Part of a small language model's weights: MLP 512 SwiGLU.
Each number is 128 + 24 x the weight over its row's rms, rounded and kept within 0 to 255. Layers, rows and columns count from 0. The size above them is the row's rms in percent of the matrix's.

# layer 19 MLP gate, 512x256, rms 0.112, rows 392-400, columns 128-255
size [ 95  97 100 101 100  97  96  92  99]
[[131 159 136 130 143 122 126 108  78 123  83 137 146 127 125 134 138 104 142 187 115 118 117 146 100  99 147 148 129 121 139 120  95 138 173 139 124 144  93 124 127 151 120 182 109 107 129 141 108 110 143 136 125 159 169 102 128 105 109 151 120 154 110 140 147 150 130 145 151  94 193 108 129 129 169 103 129 120 101 144 146 153 116 120 112 148 103 125 153  99 112 116 149 178 153 131 130 129 142 114 111 153 164 115 132 145  92 182 122 108 149 114  84  71 159 155 131 154 114  99 132 148 161 166 100  99 109  90]
 [106 161 131 136  74 128 129 117 121 162  94 131 149 150  99 174 159 145  82 107 125 147 159 130 140  93 124 111 153 144 136 154 133 117 151 142 160 173  70 115 120 107 116 109 112 127 166 147 146 140 121 132 119  95  91 105 181  96 119 111 119 127 134 153 144 115 109 147 116 134  78 151 106 114 155 127 157 141 157 134 126 104 148  78  97 140 137 112 173 152 128  97 122 160 122 130 121 124 163 135 115 106 158 180 142 140 115 115 118 126 102  75 138 122 130 153 152 126 132 153 120 122 143  93 127 128 130 116]
 [157 137 147 112 143 114 143  72 114 104  90 127 125 107 125  92 122 126 119 112 118  96 114 159 127 148  97  61 116  85 134 121  75 131  97 112 141 184 162 107 168 132 114 150 145 107 114  87 153 162 153 104 148 140 119 120 135 176 131 150 125 116 101 168 163 141 112 142 105 120 128 111 142 129 150 158 157 111 129 158 130  72 119 101 100 133 101 157 116  80 154 132 145 145 113 115 116 155 107 116  99 162 160 106  83  82  89 132 127  97 159 111 137 132  97 138 111 145 112 108 135 131 107 136 141 149 126 108]
 [148 146 137 121 119 127 167 140 148 145 185 133 129 147 102  67 112 135 138 132 115  89 175 162 120  62 143 168 107 155 107 137 124 123 167  97 142 140  84 147 140 137  94 150  99 104 106 136 195 153 108 114 189 125 156 116 160 149 133 145 174 137  99 128 119 136 144 142 135 118 158 128 106 165 132  82 170 104 159 153 144 155 146 170 113 141  96 109 118 133 188 138 131 138 125 154 121 139 137 152 154 143 141 149 145 145 130  94 141 157  76 120 138  91 105 128 125 114 124 112 146 121 115 135 134 143 119 112]
 [115 103 185 109 128 153 147 133  98 144 134  93 130 102 135 105 139 121 154 170 123 133 118 170 121 109 116 112 167 122 157 115 148 159 123  86 116 112 146  68 114 117 147 139 100 116 119 140 113 132 140 122 142 149  99 126 134 176 117 115 132 107 116 140 133 135 152  79 101 124 131 115  93 118 107 176 112 163 129 150 113 151 124 141 113 117 101  99  95 110  81 131 144 122 109  88 108 125 124 168 137  77 148 140 132 112 132 112 111 131 165 110 129 103 117 135  78 128 154 116 104 125 128  97  93  99  69 134]
 [ 90 141 147  84  80 153 179 103 110 133 117 133 108 154 120 136 107 143 128 134 151 110 126 128 175 119 127 129 128 144 107 156 147  86 131 156  85 164 120 125 190 122 141 121 146 116 109  94 115 159 142 165 177 114 115  84 131 148 130 125 139 137 177 112 121 132 122 133 129 118 157  81 106  68 115 111 149 106 141 124 114 120 120 110 136 128  78 121 183 130 111 122  97 122 132 159 100 110 115  94 141 100 108  81 117 128 117 158 124 180 158 119 127 113 130 146 117 174 121 119 158 155 135 134 116 148 143 123]
 [127 149 162 117 136 145 166 146  94 158 142  93 107  98 124 123 103  63 150 143 159 104 166 141 138 129 133 100 135 138 150 166 115 131 127  78 100 132 132 118 132 118 136 107 168 131 119 104 154 102 153 119 113 129 148  97 153 129  97 118 114  98 138 123 116 108 130 129 136 100 123  69 130  94  98 130 158 138 114 138 125 123 122 115  49 108 127 140 161 132 138 126 117  62 153  91 133 131 109 132 115 143  91  85 136  97 109 116 135 112 108 130 178 141 119 130 125 128  92 108 165 111  91 127  84  79 112 143]
 [122 140 143 121 125  75 136 139 116 119 147 112 119 143 141  90 110 124 158 150 145 121  87 108 100 127 103 149  64 102 110  92 134  73 130 109 127 116 146 151 184 129 116 163 134 164  87 131 116 121 108 131 158 148  93 122 155 108 108 128 130 107 128 131  83 167 137 107 110 111  95 124 135 158  99 133 171 127  82 110 121 126 141 105 151 122 122 141 120 117 122 123 172 141 103 106 138 147 126 148 150 141 110 150 139 122 115 147 141 113 118 151 126 121 151  96 109 154 116 143 120 162 118 136 143 148  98 134]
 [140 143 153 122 121 170 159 127  38 151 135 132 100 153 108 112 113 152 119 182 117 166 118  96  67 144 151 121 142 160 166 152 100 136 114 138  79 124 133 115 129 116 135 138 172 135 128 146 104 121 141 145 126 126 151 141 138 110 164 125 121 125 129 140 132 140 155  89 116 141 149 167 113 125  94 186 161 132 146 103 138 148 130 141 110 106 126 110 138 140 124 123 171 117 163  81 164 117  94 137 176 161 113 143 152 170 128 124 171 127 138  88 158 167 114 154 179 148 104 104 129 159 145 168 145 102 127 116]]
# layer 19 MLP up, 512x256, rms 0.12, rows 392-399, columns 128-255
size [ 93  96 100 103 100  98 101  95]
[[135 120  79 102 117  95 123 136 121  83 118 129 142 113 116 152 129 130 144 159 131  51 163 135 102 160 141 140 141 165 147  93 137 155 127 120 146 137 146 112 114  71 149 156  81 152 112 107  96 127 131 117 116 136 143 143 114  98 140 136 119 138 108 112 142 110 109 168 126 120 131 118 128  68 156  96 104  76 117 113 134 136 127 134 146 146 132 112 174 136 122 121 132 144 128 124 105 138  87 138 103 125 152 138 113 134 135 125 142  78  97  98 169 113  94 148 112 193 124  66 135 111 149 144 122 158 152  77]
 [107 113 143 121  85 153 127 130 159 134  74 109 116 136  78 107 109 127 136 145 157 135 108 115 124 147 107 119 147 138  98 145 127 164 173 164 132 121  72 118 148  99 132 143 138 137 164  93 124 106 149 112 121 144 133 182 147 134  79 146 127 113 138 147 114  80 168 101 113 113 100 121 139 117 137 135 125  96 158 151 150  92 193 144 135 138 116 121 175 126 137 130  99 135 159 130 153 102 168 108 113 133 159 126 187 134 107 128 116 114 114 133 148 113 138 173 173 122 101 127  88  76 123 166 109 150 172 111]
 [101 124 109 123 127  85 121  88 143  74 136 144  87  99 133 177  97 104 114  98 150 125 188 150 171 166 142 120 117 114 117 115 128 124 104 147 117 168 106  88 186 119 141 135 109 112 117 133  87 118 131 145 130 113 152 128 112 154 136 118 143 122 153 146 164 108 110 154  99 163 135  90 158 134 159 159 145 101 137 103 135  65 192 105 140 170 135 111  89 111 118 107 160 100 113 153 151 133 147 110 121 122 117 147 124  95  92 109 159 129 141 110 149 135 146 160 159 154 135 135 116 104 165  98 138 132 125 135]
 [140 126  97 133 144 123 196 129 138 127 164 114 153  98 150 150 118 157 108 126 123 132 107 143 160 140 176 151 188 144 117 134 137 115 115 122 104  99  93 106 135 132 112 106 135 124  86 116 142 149 142 129 133 110 111 104 132 152 143  97 132 100 138 144 134 112  86  70 151 130 185 118 139 141 110 117 135  81 136  89 123 113  98 142 120 150 100 108  73 129 142 119 108 124 126 138 112 145 105 181 131 144 135 120 167 114 109 134 130 127 105 100 133 124  89 129  95 108 128 104 107 148 147 152 118 181 156 105]
 [147 133 140 154 122  93 135  98 141 103 125 137 136 122 141 141 162 109  99 122 130 127 134 138  78 122 100 128  96 125  94 134 107 110 119 151 116 138 101 141 119 120  92  73 109 149 100 114  98  73 145 164 131 144 161  88 151 155 128 126 167 110 108 133 106 162  95 153 119 150 127 116 121 126 125 130 121 169 142 108 125  97 140 145 139 122 136 130 170 182 153 156 143 124 149 135 151 144 121 160 109 113 144 120 136 164 128  95 144 147 138 148 139 122 154 137 126 111 132  94  87 114 114 136 157 200  89 141]
 [196  97 132 171 145 148  84 120 180 104 128 138 130 134 117 121 114 125 151 153  99 131 109 134 138 134 119 111 142  99 164 119 160 162 121 143 142 118  96 156  81 110 169  96 149  83 151 118 156 111 101 113 148  93 159 161 153 157 117 188 151 117 113 144 143 141 106 122 150 126 124 120 160 151 137 106  94 142 138 167 112 129 129 141 112 120 125 147 111 123 120 112 150 175 130 148 137 151  97 124 184  97 162 168 129 139 106 143 143 135 143  98 149 148  78 142 144 179 103 153 105 116 130  94 102 105 113 175]
 [166 110 107 150 107 167 179 117 114 142 108 145 146  85  99 126  67  89 127 116 154 146 131 142 114 126 116 120 121 125 144 126 130 106 147 123 141 138 155 144 124 107 121 145 127 108 109 156 134  89 151  93 135 135 164 111 182 144 117 119 110 111 123 157 128 137 102 149 121 117 162 138 166 128 121 151 118 158 150 113 154 142 126 121  66 174 117 133 139 120 115 120 132  96 134 147 125 120 149 146 150  87  92  75 149 121 122 106 105 103  87 139 202 143 137  98  95 134 115 126 175 144  82 106 126 112  98 156]
 [125 142 115 109 137  92 129 116 105 169 109 167 116 129  96 152 154 151 136 123 119 150 126 118 171 124 165  87 116 116 118 104 192 126 150 148 119 167 137 117 111 177 127 111  95 155 120 137  85  96 154 148 164 135 150 164  93 161  75 151  93 132 140 101 139 111 124 123 174 126 114  95 146 154 113 127 154 138 112 137 124 103 137 104 107 123 114 122 118 129 145  83  98 144 135  95 122  94 146 108 105  97 118 151 176  92 154  95 143 101 137 134 166 135  73 135 155 104 154 150 108 119 132 152 109 139 137 100]]
# layer 19 MLP down (transposed), 512x256, rms 0.0835, rows 392-399, columns 128-255
size [ 98  96  99 100 100  96  99  93]
[[125  71 135 103 154 133 124 123 121 110 104 140 145  93  98  81 136 127 112 129  76 138 148  96 119 130  93 121 118 130 125 137 110 112 154 132 138 145 151 122 101 129 139 139 149  92 117  99 130 141 112 144 189 126 171 116 119 110  83 114 116 125 132 124 121 145 139 125 116 157 112 132 117 113 132 100 184 167 152 105  95  87 139 165  74 127 151 120 154 163 114  86 130 158 123 148 147 149 124 124  76 120 157 145 116 136 154 147 118 105 154 100 124 136 145 148 112 125 132 158 126 157 170 111  98 160 106 131]
 [140 142 123 122 106 159 123 184 149 147 152 121 131 131 133 125 141 104 110 120 141 158 114 105 138 118 100 122 125 112 163 118 124 141 156 133 102 165 172 107 149 107  88 154 126 140 194 134 117 107 140 132 120 124 145 122  93 161 117 118  88 130 105 131 108 111 125 127 150 100  88 140 115 161 123  95  89 127  89 164 178 107 102 144 133 106 145 129 132 111 138 102 124 158 117 100 165 136 184 148  93 122 148 131 104 168 167  95 116 184 152 102 107 131 183 171 150  98 134 120 107 146  87 131 110 157  93 144]
 [138 124 112 137 100 140 130 161 130 170 126 102 124  96 124 106 125 104 123 130 106 184 128 135 104 127 167 161 152 123 105 122 100  96 123 152 154 100 100 128 143 161  77 128 155 143 119 188 161 114 129 151 151 149 165  93 181 126 135 138  91 130  85 151 106 119 124 109 120 148 118 104 134 123 142 113 153  98  99 124 145  75 153 136  97 132 160 113 112 133 110 156 139 135 171  96 113 157 140  77 140 101  55 132 134 154 158  92 114 107 124 126 154  98 151 103 144 109 125 157 119 108 131 164 132 161 118 142]
 [142  72 127 117 117 145 132 154 124 119 130 169 138 139 129 142 107 122 157 128 141 130 110 119 135 123 151 168  76 133 147 132  90 132 155 135 121  76 104 136 136 132 109 135 191 129 115 144 133 101 114 133 125 118 122 137 118 100 146 159 114 109 113 150 122 118 106 177 128 158 123 147 110  83 137 136 166 131 151 135 106 103 110 101 168 127  93 127 162 155 102 107 115 132 125 134 140 145 165 105 183 180 102 162 118 173 157 134 103 156 135 130 154 121 133 149 150 104 115 109 159 144 110 165 142 122 119 110]
 [154  84 104 122 108  72 131 156 125 141 119 172 107 116 149 160 154 110 116 124  95 157 103 137  98 111 124 137 123 180 155 140  99 158 156 128 133 114 141 133 125 100 154 132 127  89 124 100 122 126 124 117 103  95 124 102 156 138 155 174 144 130 119 152  85 120 154 129 106 146 140 163  87 113 151 142 134 112 122 156 143 145 145 119 148 178 147 155 130 140 147 140 168 134 106 146 132  56 115 137 150 114 137  76 145 138 159 125 138 107 156 145 105 131 159 138 154  77 145 107 127 158 124 111 111 113 158 118]
 [105 114 111 110 116 140 175 164 113 133  89 127  94 199  82 144 124 140 139 142 166 114  96 116 138 144 108 122 187 128 191 127 108 143 104 115 137 125  96 103 138 135 147 156 139 101 107 109 135 113 109 130 126 186 156 134 105 139 156  99 107 101 127 100 115 113  89 135 166 128 141 114 114 113  97 105 113  98 138 125 137 113 164 112  99 132 126 115 134  81 119 145 112 147  87 138 172 147 113 158 127 123 187 112 139  89 166 158 124 113 146 150  67 164 147  87 120 119 119 127 134 142 149 169  88 119 101 153]
 [141 124 108 150 116 122 116 116 109 150  92 103 135 130 123 153 132 117 123 138  85 145 117 127 103 156 118  70 100 106 137  88 121 141 140 129 123 139 126  82 112 207  84 100 148 142 128  83  89 121 114 126 130 144 107 133  90 113 131 110  94 115 119 115 172  76  96 126 130 150 132 172 123 147 134 130 128  96 160 125  80 154 132 103 162 103 133 107 129 119  69 142 116 163 115 138 119 147 115 165 121 142  26 143  95 155  89 125 155 154 122 132  86 158 114 138 135 121 171 123 149 130 133 136 112 187 142  85]
 [123  97  99 136 113 125  84 151 118 119 143 140 112 168 126 152 130 144 101  97 137 124 114 126 115 131 107 129 130  96 167 156  93 137 156 134 127  92 106  67 123 133 103 137 123  92 135 148 127 134 118 145 130 162 125 172 159 163 123 127 151 132 155 157  95 131 142 133 153 141 127 142  82 143 136 119 167 113 107 148 106 122  95 107  50 138 133 151 184 139 138  93 141 117 125 113 115 111 125 101 127 110 110  97 120 171  88 146 153 139 126 107 163 120 112 157 105 142 151 117 149 161 109 155 137 119 122 154]]